{"n_layer": 12, "d_model": 96, "n_head": 2, "n_kv_head": 1, "head_dim": 64, "d_mlp": 256, "vocab_size": 2048, "activation": "swiglu", "norm": "layernorm", "norm_place": "pre", "norm_eps": 1e-05, "positions": "rope", "rope_base": 3660.0, "rope_fraction": 1.0, "qk_norm": true, "attn_scale": 0.125, "bias": "none", "tie_embeddings": false, "parallel_block": false, "init": "normal", "init_std_qkv": 0.0617, "init_std_o": 0.0, "init_std_up": 0.0617, "init_std_down": 0.0, "optimizer": "soap_variant", "lr": 0.00601, "lr_mult_qkv": 0.4, "lr_mult_o": 0.949, "beta1": 0.95, "beta2": 0.99, "lr_head": 0.0134, "grad_clip": 0.5, "warmup_steps": 57, "schedule": "wsd", "decay_fraction": 0.831, "decay_shape": "linear", "final_lr_fraction": 0.1, "batch_tokens": 32768, "seq_len": 256, "doc_mask": true, "train_tokens": 103300000, "steps": 3153, "dataset": "wikipedia_en"}
Each number is 200 + 30 x the weight over its row's rms, rounded and kept within 0 to 999. Layers, rows and columns count from 0. The size before them is the row's rms in percent of the matrix's.

# layer 6 MLP gate, 256x96, rms 0.206, rows 238-255, columns 0-47
101,165,188,244,178,249,210,207,154,169,190,204,207,168,220,179,218,218,186,191,234,197,175,210,144,206,231,210,207,178,173,191,201,192,225,233,151,186,250,235,243,206,193,152,141,232,214,243,247
101,232,217,154,227,185,161,182,283,226,179,146,158,206,149,253,219,237,186,225,155,207,139,205,228,194,254,178,257,196,211,189,181,203,204,190,212,209,214,196,206,253,188,165,220,209,210,225,162
102,213,202,234,245,239,164,175,232,198,192,253,190,187,198,173,220,165,124,253,200,185,184,197,192,193,208,245,228,203,177,205,176,220,186,174,215,212,217,168,243,206,196,158,200,144,231,221,195
107,179,182,180,220,144,221,246,231,213,154,264,153,173,187,177,209,183,214,144,186,171,234,206,186,172,232,199,225,167,215,187,190,200,226,201,219,203,207,198,255,168,188,214,220,160,207,224,183
100,205,223,191,208,181,209,193,220,194,198,179,179,188,210,234,225,213,196,213,239,209,191,240,175,184,214,169,246,205,135,184,176,205,200,216,204,235,262,233,245,183,160,205,315,178,214,172,169
098,153,212,139,241,210,240,201,193,198,210,242,139,249,220,214,215,183,173,157,202,215,202,192,121,185,198,158,228,201,184,218,239,217,231,151,220,258,176,244,156,232,186,195,162,170,200,189,218
101,149,163,160,174,197,212,256,184,169,216,176,222,261,197,216,152,213,158,204,276,178,237,248,198,202,208,187,206,129,208,214,230,154,184,233,152,194,208,230,218,258,231,189,174,185,202,212,200
099,163,147,181,189,239,226,210,206,185,222,156,203,240,205,167,216,188,172,273,198,238,192,252,232,186,188,165,190,256,226,233,207,241,206,180,146,216,227,127,203,227,174,170,247,164,199,195,168
098,226,260,192,232,217,201,220,250,245,222,219,199,190,186,246,184,207,209,183,177,220,217,179,159,238,208,204,232,249,175,158,182,215,195,208,186,207,170,178,183,259,228,168,222,235,261,192,189
105,158,207,164,197,222,108,156,196,180,208,219,216,170,203,177,141,256,206,171,182,201,186,244,133,220,201,213,251,167,201,254,191,188,214,186,188,217,156,168,250,188,181,220,220,133,171,214,178
110,170,200,218,228,204,172,209,231,256,165,192,178,231,263,117,185,178,145,171,227,199,222,170,120,153,190,178,199,242,245,206,208,155,163,165,268,191,206,210,222,170,226,180,216,199,205,191,168
101,136,189,173,168,229,203,227,236,229,186,192,176,212,200,207,159,261,179,248,113,203,200,195,172,208,155,197,172,205,187,165,135,190,256,208,221,220,173,230,196,212,193,197,210,159,177,210,237
100,166,217,223,173,108,170,247,202,165,180,203,212,229,128,196,185,237,188,256,244,182,238,236,186,198,244,186,174,149,219,188,221,162,164,197,174,187,163,177,241,227,209,226,145,203,212,233,181
095,173,211,213,197,279,225,227,216,241,216,191,202,176,191,179,175,153,202,202,214,181,185,230,223,212,158,203,191,168,206,176,245,188,196,269,222,187,228,156,180,219,194,205,225,183,200,225,176
102,182,222,232,149,208,231,197,208,195,235,209,188,240,237,166,198,209,211,187,146,187,210,219,195,212,223,219,206,198,230,199,202,230,273,214,242,165,212,208,175,230,202,176,246,188,190,245,220
093,148,176,178,194,174,156,227,228,203,198,201,161,214,244,188,210,240,201,193,235,212,243,200,222,195,266,234,209,229,192,227,238,220,154,178,153,187,246,193,215,188,222,199,182,191,247,176,163
092,190,248,206,215,221,164,205,220,162,231,223,182,226,163,197,212,212,179,232,173,239,173,184,185,229,163,229,181,238,213,157,187,165,195,234,153,222,192,228,236,259,189,181,183,183,171,248,196
108,193,211,151,202,201,165,171,264,225,250,164,213,199,213,216,213,221,204,223,239,219,218,186,127,272,252,196,215,188,204,196,201,119,226,199,231,187,204,239,238,189,212,207,205,237,220,207,230